From a checkpoint of a small transformer trained on Wikipedia.
Size: 10 layers, width 192, 6 heads of 32, MLP 768 tanh GELU, vocabulary 5782, 5.56M parameters.
Each number is 128 + 24 x the weight over its row's rms, rounded and kept within 0 to 255. Layers, rows and columns count from 0. The size above them is the row's rms in percent of the matrix's.

# layer 6 MLP up, 768x192, rms 0.0472, rows 660-712, columns 128-191
size [ 95  89  93 104 101 101 101 101 136  96 106  92 106  98 104  98  97 100 101  90 101  98  93 108 101 103  92  92  95  97  92  97  88  94  97  91 102  92  96  93 107 103  99 105 102  95 105  91  98  96  93  99  95]
[[130 155 168 127 141  93 128 126 132 120 172 155 148 112 126 179 106 144 149 106 164  86 151 151 122 151 102 132 120  88 118  83  90 126 168 117 112 112 159 166 129 152 164 135 112 102 146 123 160 107 146 134 108  95 113 120  97 125 109 115 132 110 142 140]
 [124  99  84 147 134  70 166 133 151 165 173 127 122  87 132 137  65  99 134 145 139 149 152 151  93 138 128 111  99 149 142 172 139  83  95 142 136 141 145 112 158 128 111  99 125 100  91 174 117 104 129 162 162 157 131 134 141 148 118 106  96 109 153 123]
 [130 123 120 123 136 102 128 125  71 123 146 120 141 183 142 149 100 106 101 115 105 172 101 141 126 156 122 138 137 113 101 102 137 104 130 149 143 153 116 118 117 136 109 142 112 116 122 103 174 128 104 128 121 119 132 158 146 125 160 121 168 140 107 107]
 [143 122 154 121 135 116 116 136 149 108 119  85  95 160 102 137 129 126  91 135 124 173 148 113  93 131 134 158 151 157 102 107  98 119  81 125 110 133 174 131 123 164 174 134 134  82 137 138 108 132 163 139 119 108  87 175 165 113 161 148 143 139 121 155]
 [ 98 121 136 127 142  62 117 114 125 137  81 133 117 138 143 154  99 143 132 116 129 169 159  91 123 133 146 113 156 143 120 141  87 109 140 114 137 106 113 170 175 157 118 161 149  79 126 140 143 119 111  91 142 133 174 117 143 162  84 151 159 125 129 132]
 [126 114 139 127 136 116 125 140 116  83 142  84 102 161 125 137 142  65 146 141 111 138 142 143 100 110 125 136 142 129 136 141 156 161 110 104 142 156 154 132 180 111  97 102 165 132 148 137 154 161 150 126 154 130  99 187 107 124 119 130 128 113  70 124]
 [101 140 133 107 150  91 148  82 104 117 166 135 107 134 144 130 154  98 125 159 154 126 126  90 139 145 141 140 153 144 111 157 118 123 150 163 129  94 126 127 157 154 125 164 105 162 134 102 106 118 172 150 152 153 117 120 149 112 110 123 108 143 128 163]
 [151 127 121 145 149 152 165 141  92 121 162 154 154 130 152 110 112 127 148 132 138 188 128 132 139 121 142 113  89 140 152 122 117 138 142 133 105 139 136 147 125 128 125 150 124  69 157 137 130 104 137 108 189 130  86 115  97 151 128  93 142 125 111 122]
 [114 177  90 165 149  90 113 162 130 120 148 135 142 133 115 137 124  70 144 169 158 162 114 130 140  84  75 170 126 120 113 129 106 147 115 102 150 124 131 133 134 126 134 131 121 130 169 141 107 130 194 136 138 114 108 115  99 110 143 120 136 116 111 109]
 [125 100 149 138 144 148 103 128  81 137  99 120  86 130 164 122 136  96 160 126 115 119 125 172 164 121 107 137 121 154 126 117 116 116 112 106 121 102 158 131 113 155 147 121 119 145 116 124 137 145 115 114 116 110 158 121 126 137 126 153 159 100  95 151]
 [128 158  76 169 130 150 156 160 121  99 162 154 113  95 139  89 155 158 112 172 100 138  94 157 104 150  77 112 149 139 138 122 131 114  95 123 157 138 138 101 124 130 147 150 133 125 155 112 122 165 146 134 101  85 155 168 120 155 142 117 127 124  74 129]
 [156 141 123 123 128 112  88 171 118 112  95 130 126 127  96 100 131 127 104 100 166 136 178 107 149 119 129 109 115 121 143 112 148 104 115 136 150 164 127 151 130 158  96 117 152 106 121 156 133 114 107 117 115 194 111 145 136 166 160 177 186 102 121 140]
 [110 155 119 145 140 128 126 108 121 142 110 142 111 125 154 142 149 135 136 136 143 144  98 185 104  98 127 112 134 180 119 155 133 132 102 121 108 167 169 151 129 173 100 105 116 114 111 112  97 126 112 140 110  98 150 144 103 160  90 146 151 159 144  97]
 [114 101 150 158 125 143 158 117  90 144 137 138 152 138 139 137 144  90 115 126 164  95 127 151 164 121  99  95 147 113 108  95  81 149 132 130 157 160 169 141 130 136 120 114 155 173 148 108 109  88 144 144 129 127  82 144 116 123 169 109 131 151 152 155]
 [124 151 154 137 129  78 155 128  92  99 113  90  86 135 131 132 128 134 111 146  96 109 156 124 176 116 106  84 128 136  96 129  84 121 109 127 118 133 155 127 104 158 119 142 168 145 147 154 116 132 167 160 128 126 151  82 128 101 125 133 123 158 161 136]
 [127 105 120  99 107 113 115  91  73 135 154 172 138 105 146  91 127 158 136 153 120 186 143 121 124  86 128  91 135 147 128 147  77 140 154  82 106 141 143 145 121 123 123 111 151 161 148 119 171 188 147 139 127 126 117 107 147 142 153 162 100 105 123 144]
 [122 106 103 143 128 106 120  98 127 170 120 153 116 144 129 147 122 136 124 114 148 157 101 132 134 111 125 105 130 138 125 135 146  88 125 165 140 129 167 123 101 153 137 130 130 140  95 158 113 126 144 100 140 150 144 168 103 159 116 113 155 115  83 121]
 [123 101 119 132 139  72 118 147 109 118 154 122 149  93 121 116 131 157 140 148 147 129 123 149 114 162 150 106 123 119 149 125 123  74 156 157 118 111 101 153 166 149 145 154 129 114 133 123 134 116  79 136 134 122  63 116 166 122 117 125 149  95  93 109]
 [135 117 146 174 142 114 116 134 118 147 178 165 114  97 166 110 135 115 142 120 119 152 133 155 112 121 125 104 126 104 146 121 136  88 161  92 122 151 153 166  99 124 143 117 148  90 146  90 109 149 142 112 178  91 127 165 129 126 111  90 108 132 169 123]
 [130 144  58  97 119 133 132 110 105 107 155  99 119 143 104 165 125 132 163 145 151 132 107 101 184 114 150 100 145 144  99 113 135 153 111 119 108 169 119 119 105 159 112 111 148  80 100 145 159 114  97 132 187  73 142 160 141 157 126 106 159 131  69 118]
 [123 109 112 136 158 128 158 119 107 152 154 117 124 136 129  84 149  90  84 151  98  94 158 167 176 124 144 135 182  96 128 147 142 108 176 119 138 133  86 158 103 140 149 121 153 112 105 107 159  87 151 126 133 111 159  93  98 126 156 103 146 142  93 136]
 [129 137 130 146 153 113 162 157  89  98 131 122 102 111 122 108 122 117 121 131 166 149 158 139 181 135 119 113 139 158 142 137 163 119 161 162 101 148 114 159 117 178 135 163 164 148 113 160  62 137 137 106 121 144 133 100 131 130 159  99 116 163 136 124]
 [147 117 147 106 147 126 146 105 123 150  92 131 105 116  70 149 129 134 113 122 105  96 175 110 111 144  96 124 139 114 147 106 132 131 132 132 156 161 126 143 132 158 151 159 187  85 130 184 139 131 125 134 126 109 108 191 153 120 125 171 125 123 148 140]
 [131 121 181 182  86  99 103 154 147 146 113 122 134 120 142 150 131 106 139 105 118 118  89 102 164 101 139 116  95 143 129 156 102 108 121 145 118 102 144 155 143 173  85 116 132 112 129 174 134 150 130 142 124 134  96 143 149 119 141 130 131 109 102 111]
 [117 152 129 120 105 128 110 145 137  96 126  70  81 112 140 125 115 161 152 133 134 138 131 169 144 149  86 105  95 110 138 112 123 122  87  95 118  78 135 122 117  99 103 128 123 101 161 135 128 143 112 120 125 141 128 142 118 124 147 124  98 132 141 124]
 [105 119 126 101 131  89 114  93 102 102 114 144 143 145 156 143  98 137 145 154 135 143 115 157 169 144 109 156 111 131 139 149 121 141 135 121  82 140 147 123 148 118 128 110 109 128 149  63 141 150 125 119 148 162 149 128 152 146 147  88 132 120 151 129]
 [126 135  81 131 128 129 126 135 140 142 113 119 154  69  65 107 157 135 120 119  76 167 155 133 163  93  86  99 112 143 123 133 105 143 111 107 151 159 115 154 117 130 144 122 154 103 140 131  96  85 102 123  96 130 121 157 116 129 132 147 144 158 112 129]
 [130 158  89 133 133 106  97 147 180 104 150 151 130 131 119 127 147 119  90  92 103  93  83 141 137 114  89 130  92  73 166  87 110  83 113 142 174 135 172 103 143 131 149 155 130 131 149 147 173 102 146 116 125 132 155 122 116 121 148 161 161 105 105 150]
 [137 138  98 170  92  79 164 104 111 112 109 115 130 145 139 152  95 105 143 102 100 125 133 131 117 116 120 103 130  91 134 103 137  87 101 153 145 113 123 138 123 187 113 109 120 135 137 145 121 192 132  95  80 117 136 108 133 120 122 147 127 102 137 141]
 [118 168 135 118 103 116 129 160 136 128 164  93 167 105 127 101 118 144  68 136 128 165 154 138 131 114 135 136 133 150 149 168 119 131 139 142 113 111 121 119 125 109 143 117 112 145 135 131 112 139 123 153 111 162 111 172 128 112 152  78 172 169  92 100]
 [103 156  98 129 154 157 144 116 111 158 115 156 119 127 126 111 125 167  99  91 130 131 168 103 127  95 101 108 120  83 116 122 101 107  99 157 125 148 148 169 157  91 116 163 169 103 134 132 112 127 131 149 133 158 173 123 105 177 117 134 148 155 108 133]
 [ 94 100 124 176 109 134  93 134 136 116 119 120 149 158 180 170 126 128 148 111 127 133 139 150 119 112 132 153 105  88  80 142 112 160 136 137 132 109 132 116 116 141 146 142  88 161  92 150  97 162 104 162 154 128 122 127 134 123 134 129 107 107  78 117]
 [ 97 138 142 133 116 121 144 129 117  85 192 129 118 115 157 114  87  69  98 127 170 144 158  97 151 141 146 143 113 145  89 111 121 109  94 120 113 162 153 139 158 171 118 120 145 121  75 105 170 131 118 128 134 109 153 127 173 139 124 160 164 143 104 115]
 [135 156 141 146 156  98 136 105 137 109 142 145 122 121 136 128 151 106 110  99 147  96 144 158 134 119 115  85 105 142 154  80 145 118 136 151 170 138 152 139 104 147 138 159 124 123  89 157 118 124 137 125 103 167 166 177 113 122 143 121 150 188 102  91]
 [151 135 160 118 136  99 119 132  83 106  87 137 122 113  84 133 142  99 155 127 155 111 157 137 127 142  99  71  95  81 119 159 119 135 148 136  98 143 160 158 140 132  90  95 152  86 156 129 147  79 150 144 146  98 115 136 150 139 113 132 113 168 126 137]
 [118 115 107 125 144 125  98 143 117 160 108  68 105 132 128  99 112 127 109 114 126  83 103 150 136 149 125 105  96  90 158  71 121 128 187 133 134  84 158 145 110 159 118 122 164 151 134 148 122 129 156 144 143 152 125 101 119 149 151 133  93 133 133 139]
 [109 117 108 126 129 138 133 161 106 107 133 102 114 130 152 156 142  92  79 129 102 142  87 104 135 122 145 130 123 126  95 115 136 139 126  88 113 117 139 153 149 138 132  97 101 120 140 138 145 110  92 108 133 144 171 155 139 109 132 174  94 168 149 141]
 [101 132 124 107 138 152 103 147 135 138 133 146 141 106 152 134 150 124 152 144 135  89 124 163 170 138 126 101 128 106 116 111 129 155 137  86  99  77 144  96 144 182 115 154  86 105 148 179 104 154 155 113 114 137 143 153 140 143 111 136 187  79 140 134]
 [ 92 129 101  90 130 123 145 104 140 125 155 159 148 113  91 147  94 101 100 171 144 127 132 146 135 145 107  97 102 132 134 120  91 136 147 107 149 116 136 127 130 137 145  97 141 111 141 127  82  98 157 159 170 103 151 118  87 131 111 171 122 141 134 108]
 [110 108 156 135 104 100 146 118 149  95 161 120  93 123 129 141 145 117 139 107 132 140 114 126 134  86 128  75 156 122 158 105 136  86 158 127 116 113 122 152 157 110 142 136 182 102 124 121 117 104 113 117 132 187 131 134 179 114  83 108 108 159 103  95]
 [107  84 142 147 117 123 104 145  94  92 115 135 145 157 114 173 105 125 110 127 137 134  97 134 179 120  89  81 137  85 133  82  97 127 126 113 138 139 146 127 111 157 161 110  87 163 163 130 143 118 165 115 124 116 151 151 126 122 167 165 210 114 110 136]
 [121 142 146 157 132 110 117 130  85 125 140  68 110 141 119 126 159 119 165 131 124 128 137 175 112 133 138 174 141 140 140 128  78 123 101 162 109 103  98 139 132  89 132 154  91 140 114 134 160 174 132 142 155 151  68 147 135 165 138 115  89 116 114 119]
 [110 103 106 143  86  94 110 127  90 107  90  98 149 182 127 147 100  87 123 162 139 172 148 139 143 133 136 124 138 115  90 120 153 170 120 137 113 125  97 146 137 186 125 150 145 107 171 177 141 126 155 120 173 136 119  93 137 119 152 145 138 125 119 110]
 [ 93  92 115 114 103 137 134 111 149  94 161 109 117 108 156 128  71 120 130 101 153 105 134 104 158 108 105 102 148 141 158 160 110  97 127 127 187 108  95 155 142 170 155 161 140 100 163 121 130  93 110 100 129  95 139 164 105 149 151  98 143 154 152 103]
 [158 139 130 147 157 111 148 176 136 132 127 106  99  96 113 127 165 153 150 112 145 118 124 151 166 117 147  99 115 129 121 150 122 139 124 100 154 153 155 132 114 149  92 139 113 141 117 145 103 128 127 128 121 165 159 137 132 153 110 128 147 101 164 148]
 [170  93 149 100 109 127 142 113 141 101 152 126 120 138 182 103 155  94 137 156 114 169  93 122 149 100 138 134 126 106 121 114 166  87 103 111 131 120 158 149  99 143 165 155  95 169 104 109 126 137 121 150 151 145 109 200 154 113 112 137 172 126 109 122]
 [143 121 128 115 117 102 106 116 116 123 168 126 160 133 160 128 127 120 138 183 156 106 120 129 123 107 147 132 143 149 133 152 104 136 151 120 119 115 112 126 113 109 136 159 102 108 159 120 138 158 171 101 130 138 115 152 100 104  91 103 112 105 125  74]
 [169 133  71 142  96 108 165 110 125 123 103 106 114 123 118 152 115 156 109 110 116 121 148 154 123 165  92 147 113 141 116 123 143 152 126 150 147 136 154 123 119 117 192 126  97 133 130 103 136 160 123 163 126  82 133 168 132 159 124 165  92 142  98 151]
 [167 123  90 145 133 145 126 170 156  73 127 115 122 121 110 150 144 132 124 131 112 151 143  99 123 102 106 154 108 112 132 157  95 166 133 108 140 109 180 156 138 147 140 115 123 121 136 104 124 124 117 100 168 156 102 118 192 110 119 134 135  97 167 147]
 [ 88 148 101 117 107 122 146 126  96 113 133 111 125 118 174 141 124 117 152 148  86 123 116 112 125 137 130 117 136 130 147  99 120 103  82  90 130 138 172 140 157 146 126 166 114 118 133 100 104 129 163  96 143 121  94 136 106 120 134 172 141 169 132  90]
 [127 105 116 104 125 103 158 156 131 133 133 139 111 109 143 144 149 130  87 134 124 188  59 139 155 119 131 109 153 138 156 147 133 122 154 114 137 172 125 155 110 168 158 118 131 113 139 101 152 132 119 168  92  81 111 159 126 134 110 127 120 117 131 130]
 [159  95 113 128 127 151 137 135  71  90 122  75  90 126  82 159 129 126 126 128 101 112  98 135 166 121 164 112 109  95 125 148 135 113 126 130 134  92 117 116 154  89 112 170 172  89 140 154 130 161 126 117 170 144 117  92 146 139 109 163 146 119 105 145]
 [139 115 101 192 144  93 103  94 122 111 109 155  86 126 167 141 148 131 167 189 130 138 145 100 113 115  90 121 128 160 148 167 101 123 151  92  95 142 130 133  82 127 110 121 175  53 105 126 141 134 125 125 120 125 121 114 168 135 131  99 173 142  97 113]]
# layer 6 MLP down (transposed), 768x192, rms 0.0277, rows 660-711, columns 128-191
size [ 96  88  87 103  99  91 100  97 152  94 101  96 113  94 107  97  98  98 103  81 102  91  95 102 106 100 102  92 101  93  90  90  86  96 101  86  98  88  95  93 110 108  99 110 105  87 107  96 103  97  93 107]
[[107 122 110  82 113 141 107 106 130 114 108 157  86 130 122 125 107 169 131 138 124  91 128 134 121 100 138 123 119 149 128 108 118 106 119 138 118 178 120 102  71 148 146 109 113 146  85 190  97 153 133 125 145  85 144 167 143 141 127 101 157  94 140  84]
 [135 166 178 106  89 162 130 148 105 121 123  90 111 158 138 136 174 150  73 166 112  97 155 113 135 110 125 128 182 106 164 134 148 110 167  84 129  98 145 166 117 105 137 154 181 126 118 123 149 128 154 108  75 115 172 100 176 140 131 174 140 123  94 147]
 [ 90 117 145 133  96 110 154 137 130 116 135  92 145  93 153 135 100 125  90 126  95 132  84 128 116 115 147 124 130 136 103 136 128 160  79 126 155 131 137 114 149 143 126 123 119 160 132 167 117 140 105 106 153  89 168  99 154 124 133 137 123  90  92 179]
 [154 148 148 130 143 134 161 136 160 162 148 132 141 107 129 117 142 163 132 138 158 108 162 106 119 164 140 139 143 162 136 120 123 206  88 146 114 122 159 101 130 154 114 116 104 106 189 150 145 157 123 127 104 129  69 127 126 172  90  91  96 131 156 121]
 [146  71  97 118 133 109 135 137 106  96 146 132 158 113  94 148 153 130 142 150 148 110 178  92 127 107 124 140 150 137 122 163 109 117 105 157 147 111 123 152 155 178 157 113 153 130 114  77 118  82  83 150 136 173 127 142 139 158 146 116 121 153 199 136]
 [ 70 130 133 117 141 133  96 114 135 158 101 160 149 120 139  97 138 119 117  87 135 133 143 119 143 129 147  98 152 108 111 163 128 171 119 125 140 161 149 145 171 152 166  88 121  95 117  87  90 112 111 165 126 106 127 114 107  95  99 175 167 177 136 121]
 [118 122  95 122 142 135 101 137 158 146 104 108 133 114 164 143  74 156 136 136 112 130 148  86 148 137  89 108 116 182 126 174 111 113 123 110 148 139  93 193  86 131 100 162 127 141 139 139 125 109  81 122 148 166 174 172  97  88 156 123 154 121 128 138]
 [101 187 125  83 147 106 145 138 109 141 110 127 109 124 102 111 116 131 125 134 116 117 147 147 160 130 127 171 143 113 111  82 147 131 153 135 123 141 139 139  94 198 114 146 108 140 155 131 180 140 106 126  82 135 150 100 148 105 112 176 112 147 133 147]
 [119 122 112 148 153 101 170 144 141 111 129 131 138 135 117 118 134 108 141 120 122 137  94 115 134  97  87 160 132 113 100 137 117 162 137 114 137 126 123 120 117 127 144 117 129 127 173 131 179 167 172 135 126 117 120  97 117  20 111  93 104 156 111 108]
 [116 120  96 117 176  96 112 136 117 122 146  99 143 106 119 123 101 122 135 162 100 144 160  83 122  87  84 118 114 125 145 151 152 122 145 173 132 103 143 110 141 100 109  96 152 129 114 133 105 154 117  87 128 141 133 145 111 107 121 121 107 137 127  95]
 [ 96 113 110 107 157  99  96 143 105  85 129 126 140 130 126 132 113 143 151 161 107 129 158 130 102 112 142 124 128 115 159 128 178 122 132 154 130 110 150  92 134 103 139  93 130 137 125 161  86 105 172 110 116 148 136 128  82 148 130  83 124 152 131  88]
 [110 120 166 151 110 117 141 157 150 137 145 147 137 145 136 132 136 153 159 105 127 107 153 137 131 135 116 154 108 160 149 154  97 136  88 115 129 115 125 155 103 125  92 142  81 136 124  99 154 149 148 111 107  99  90 130 123 186 119 142 108 155 118 163]
 [129 154 115 138 144 115 144 145 119 121 163  92 172 151 130 118  96 103 125 148 132 153 130 112 139 140 114 130 106  86 148 149 119 137 146 100 148  76 124  96 120  90 164 142 113 108 101 105 149 114 105 132 116 123 183 141 129 107 111 153 140 105 149 118]
 [117  92 124 148 122  79 112 165 142 149 101 151  89 159 127 121 111 128 141 108 134 136 110 144 128 119 104 176 140 126  98 112 148 153 127 158 124 121 115 142 153 120 123 166 106 105  87  96 136 128 122 130 153 105 147 165 115  87 125 143 140  99 121  57]
 [134 144  94 115 109  97 159 131 155 160 136 143 125 124  88 129 156 126 131 139 160 144 127 152  94  93 133 130 137 126 101 119 136 160 107 129  99 153 135 149 106  97 157 148 118 121 135 142  99  92 142 144  74 147 131 152 125   0 140  80 144 163 162 129]
 [133 142 131 123 109  78  86 122 130 155 121 107 110 125 131 153 139 157  98 113 176 102 142 118 143 154 127 130 146 132 184 100 130  91 101 152 125 101 141 142 141 151 128 106 141  74 190 161 148 133 135 155 107 150 128  82 111  87 131 138 149 156 147 106]
 [130 118 107 125 117 171 118 162 109 129 110 116 172 139 120  94 112  86  73 144 132  98 158  83 137 115 138 127 124 121 168 128 140 148 156 108 155 126 119 127 147  95 167 174 136 126  93  83  97 115 170 108  98 107 151  91 111 127 151 137 144 177 102 121]
 [134 140 138 119 133 120 163 109  92 112 118  82 152 138 122 170 122 167 102 146 149 131 126  96 109 120 164 145 153 126  91 113 130 146 129  91  86 153 109 162 108 141 130 121 156 151 135 167 152 161  95 141  91  99 113 133 118 109 102 116 161 142 137 224]
 [101 106  91 129 125 150 108 152 156 131 132 151 141 122 128 145 124 160 143 141 123 125 100 140 103 114 117 109 111 155 132 114 146 134 144 170 122 170 142 116 102 144 151 120 125 128 142 156 113 111 156  97 106 165 118 123 120 123 110 130 139 143 145 135]
 [ 76  84 154 159 109  96 196 124 125 144 143 149 120 127 127  80 115 124 143  76  87 136 127 147 137 137 122 124 126  91 147 121 116 141 116 148 164 107 133 122 118 150 140 136  98 148 166 138 122 112 164 148  99 126  84 118 129 118  95 123 156 102 109 186]
 [169 122 126 119 165 132 136 133 100 148 102 130 126 123  99 139 125 150  88 145 134 113 156 137 141 144 127 143 107 120 146  66 143 118 166 137 143 154  87 100 109 123  94 148 125 113 138 179 119 126 130 107 107 129 148 135 173 138 143 114 124 124 134 198]
 [132 156 114  94 123 111 105 114 131 178 202 131 123 159 141 132 124 121 145 116 108 140 143 148 119 108 127 145 102 134 133 131 165 125 126 159 101 183 113 130 121  96 130 147  97 124 156 106 134 114 158 141  88 101 162 124 153 144 149 125 123 123 152 124]
 [155 138 147 139 163 137 143 163 161 113 152 115 180  77 144 122 133 148 137 105 134 124 109 132 141 122 129  97 133 110 123 148  99 130 123 128 133 134 127 102 115 105 131 115 103 114 105 126 155 106 103 125 138 137  88 119 160  90 165 105 138  74  85 137]
 [105 134 187 102 118 128 111 143 154 129 131 123 127 150 110 104 122  97 138  94 108 125  93 146 125  82 142 162 149 125 169 169  99 117  62 111 116 120  93 111 123 118 104 136 132 145 131 146 100 120  73 135 125 148 129  92 136 118 142 159 101 148 117 167]
 [135 138  88  89 132 105  90  83 145 147 146 176 129 123 145 121 156 140 121 113 136 135 139  80 131 128 110 124 152 158 139  97  70  92 121 151 161 135 116 105 134  84  88 101  96 139 124 105 119 101 122 144 131 125 179 141 118 140 105 124 126 139 117 116]
 [127 127 153  93  88 157 157 113 133 150 102 159 119 129 117 133 104 145 134 107 129 131  74 129 133 161 142 148 152 134  87  90 108 122  87 125 162 113 145 128 133 115  65  91 145 165 159 146 134 109 107 111 119 158 179 111 109 118  79 190 131 161  96 153]
 [129 106 166 145 132 127 130 121 135 142 150 128 138 125 136 143 120 140 168 114 161 120 116 144  74 173 172 148  93 149 122 136 120  58 134 148 113 130 120 119 157 118 118 140 126 127 125 130 128 155 156 120 152 142 139 135  91 125 117 105  79 124 143 140]
 [105 102 179 135 137 153 122 152 120 125 135  98 157 168 141 158 122 136  78 161 156 100 127 107 132 111 149 146 125 173 113 112  78 143 132  99 121 136 119 147 157  92 131  72 142 101 134 124 108 130  89 189 131 149 174 151  94 120 116 148 135 138  99 118]
 [131 111 110  72 108 127 144 146 152 131 141 173 174 145 122 105 174 147 124 125 126 138 147 119 118 136 109 137 115 134 136 101  78 166 118 121 147 145 178  97 141 106 111 130 172 140 118 114 133  86  97 148 145 145 137 105  93  90 120 104 145 129 127  95]
 [ 80  90 138  71 155 118 131 133 133 148 105 157 109 139 118 100 145 119 122 121 142 136 127 121 136  92 137 119 147 114 148  99 174 136 147 110 147 153 134 157 108 154  96 164 145 133 106 120 151 110 189 102 148  97 147 156 138 105 137 116  93  88 150 171]
 [140 158 177 140 143 121 142 130 149 115 121 119 152 103 100 124 120 152 130 128 106 139 134 133 104 112 125 145 127 106 135 130 178 103 162 116 126 126  81 164 151 154 135  86  92  97 112 101 122 145  94  98  93 126  72 161 177 144 140 125  86 125 139 159]
 [131 157 137  85 116 109 129 101 106 123 130 134 151 142 187 121 116  71 145 119 152 109  94 126 137 127 136  94  89 223 148  61 126 146 124 100 106 144 106 127 156 142 156 136 150 134  98 131 150 145 125 119 141 157 159 143 134 155  79 155  95 145 138 104]
 [126 141  84 112 124 132  96 115 151 187  88 110 100 145 142 113 151 136 162 124 146 142 132 141 145  99 100 119 133 103 136  88 117 171 117 110  78 108 148 135 160 133 129 149 122 119 158 109 154 110 136 124 109 137 132 119  99 143 124 126 125 111 120 140]
 [ 94 135 147 153  82 161 121 114 151 127 133 124 170 155 131 110 127 148 111 105 120 118 131 129 113 125 135 166 112 168 117 135 135 147 128 128 109 115  92 115 160  94 111 120 101 125 158 136 159 127 174 121 127 122 116 117 140 180 146 144  89 141 132 133]
 [113 109 160 134 111 110 142  86 158 130 153 126 154 119 149 123 173 172 159  96 127 155 104 135 131 138 174 155 119 112  66 111 136 146  86 127  93 101 114 151 160 132 118 107 115 165 118 151  89 137 124 114  66 100 142 110 146 144  82 118 142  95 143 131]
 [132 139  96  87 152 153 139 101 165 157 141 120  94 152 109 197 152 145 168 137  99 129 147 136  78 134 161 107 141 115 146 147  68 102 100 165 147 170  83 146  93  77 136 101 139 136 103 118 125 160 130 120  97 129 139 136  98 137 114 147 121 162 101  85]
 [ 95 129  87 120  81  84  96 101 114 159 144 152  84 133  83 118 149 123 101 117 132 128 102 142 166 118  97 126 159  98 137 116 184  86 141 136 141 112 101 107  75 111 115 128 120 119 156 110 134  97 159 128 147 140 147 160 148 125 107  99 106 157 133 100]
 [130 123 156 132 138 134 125 165 182  85 157 156 172 103 114  99 113 124 105 130  95 112 117  87 119 142 166 139 137 163 107 147 124  90 119 155 106 129  99 163 113 122 110 128 138 107 175 128  89 140 111 133 137 113 148 136 137 105 129 170  69 140 119 108]
 [141 108 135 140 152 138 114 104 127 112 138  82 162  91  88 129 107 118 118 131 149 132 196 110 126 114  82 138 115 131 149 161  86 106 125 126 103  96 198 102 180 157  98 173 132 130 101 129  95 175 111 138 115 167 113 160 136 100 131 118 127  91 154 132]
 [137 122 137 131  88 136 108 124 121 111 129 173 125 125 117 111 118 132 101 104 100 133 123 163  73 139 132 128 174 139  97 114 111 139  94 155 109 120 136 109 109 144 136 102  96 159 161 148 108 129 150 188 137 122 131 122 121 131 160 153 152 140 136 142]
 [167 141  91 141 177  95 140 100 115 114 186 125 149 107 110 115  76 119 167 114 166 118 146 136 145 126 145 144 107 127  74 139 160 174 118 112 110 145 102 108  98  87 103 168 178 103 110 136 144 133 134 109 136 128 112 142 146  98 147 169  93 165 180 120]
 [149  93 126 104 122 108 120 114 161 137 103 169 141 137 148 132 115 155 131  93 188 110 121 113 123 137 121  82  99 130 127 128 143 151 124 132 104 139 126 185 104 178 120 154  95 107 137 136 125 147 131 125 123 134  81 111 150 149 152 171 115 118 165 133]
 [129 162 139 118  72 123 158 129 110 107 136 136 105 107  89 156 119 124  74 154 118 131  64 159 114  90 129 145 121 116  99 124 112 131  99  96  85 125 174  97  93 114 141 158 106 130 116 124 115 162 117 126 119 150 137 103 109  67 118 173 135 151 131 128]
 [131 165 115 129 151  87  88  96  96 144 150 126 132 139  94 118 144 131 155 106 117 121 111 123 134 101 109 108 121 166 138 121 126 138 119 120 128  86 134 138 135 162 116 154 132 143 122 165 149 169  87 130 134 133 117 121  71 180 166 130 120  96 117 125]
 [134 154  91 133 100 161 148 133 111 116 123 143 160 119 105 114  90 130 126 116 114 163 155 138  81 152 122 127 118 137 129 113 119 127 118 126 111 151 107 180 112 107 152 114 143 129 132 135 133 140 150 136 133 143 145 145 109 179 135 187  95  93 164 105]
 [140 169 109 144 127 157 143 105 150 154  97 145 133 150 128 128 134 147 146  92  85 101 107 153 158 126 121 127 125 142 157 150 135 158 106 127 121 100  82 113  95  78 131 103 190 124 118 135 133 139 157 108 150 145 129  81 132 112 127 104 133 173 105 111]
 [163 107 100 193 141 106  99 110 144 122 108 124 143 134 132 124  98 102 135 142 126 128 101 118 153 106 116 133 123 136 148 109 148 169 118 149 122  96 140 124 105 114 163 143 117 141 151 160 134 170 116 142 115 130 122 124  65  39 128  88 120 155 109 113]
 [146 129 143  79 149 103 124 149 152 150 160 120 129 123 141 122  86 131 134 156 153 139 117 116 154 145  88 116 108 135 108  84 156 103 127 135 130 135  98 139 146 151 108 114 127 176 123 134 133 119 118 133 136 113 136 107 107 139 119 117 133 132  85 149]
 [152 137 141 129 121 116  93 135 140 155 134 104 137 145 140 113 165 161 136  68 134  92 101 159 126 127 130 160  91  92 137 143 141 146 116  88  90 144 105  88 142 112 154 118  88 113 142 135 126 155 112 113 108  87 114 103 124 118 172 161 141 114  93 126]
 [ 95 115 102 159 149 118 136 129 168 140 148 136 136 126 112 105  46 121 154 132 129 172 110 101 151 104 168 140 131 164  86  91  97 118 128 120 127 118 170 135 116 125 119  92 105 143 137 112 128 143  65 137 131 129 140 125 144 115  93  54 174 129 107 137]
 [117 137 161 136 177 141  94 100 111 104 136 143 118 140 116 104 134 174 106 111 129 106 138 105 160  99 128  99 117 151 161 142 105 130  93 101 134  77 136 179 104  97 131  90 126 158 169 141 114 105 137 114 130 112 126 103 127 108 142 174 104 143 132  93]
 [150 123 145 110 127 117  93 123 128 120 168 150  97  87 121 126 122 106 137 103 149 133 193 121 143 103 134 115 121 108 124 146 119 130 151 130 127 164  94 131 126 151 123 108  71 140 106 133 113 105 128 144 146 115 126 141 119 151 105 122 175 145  97 122]]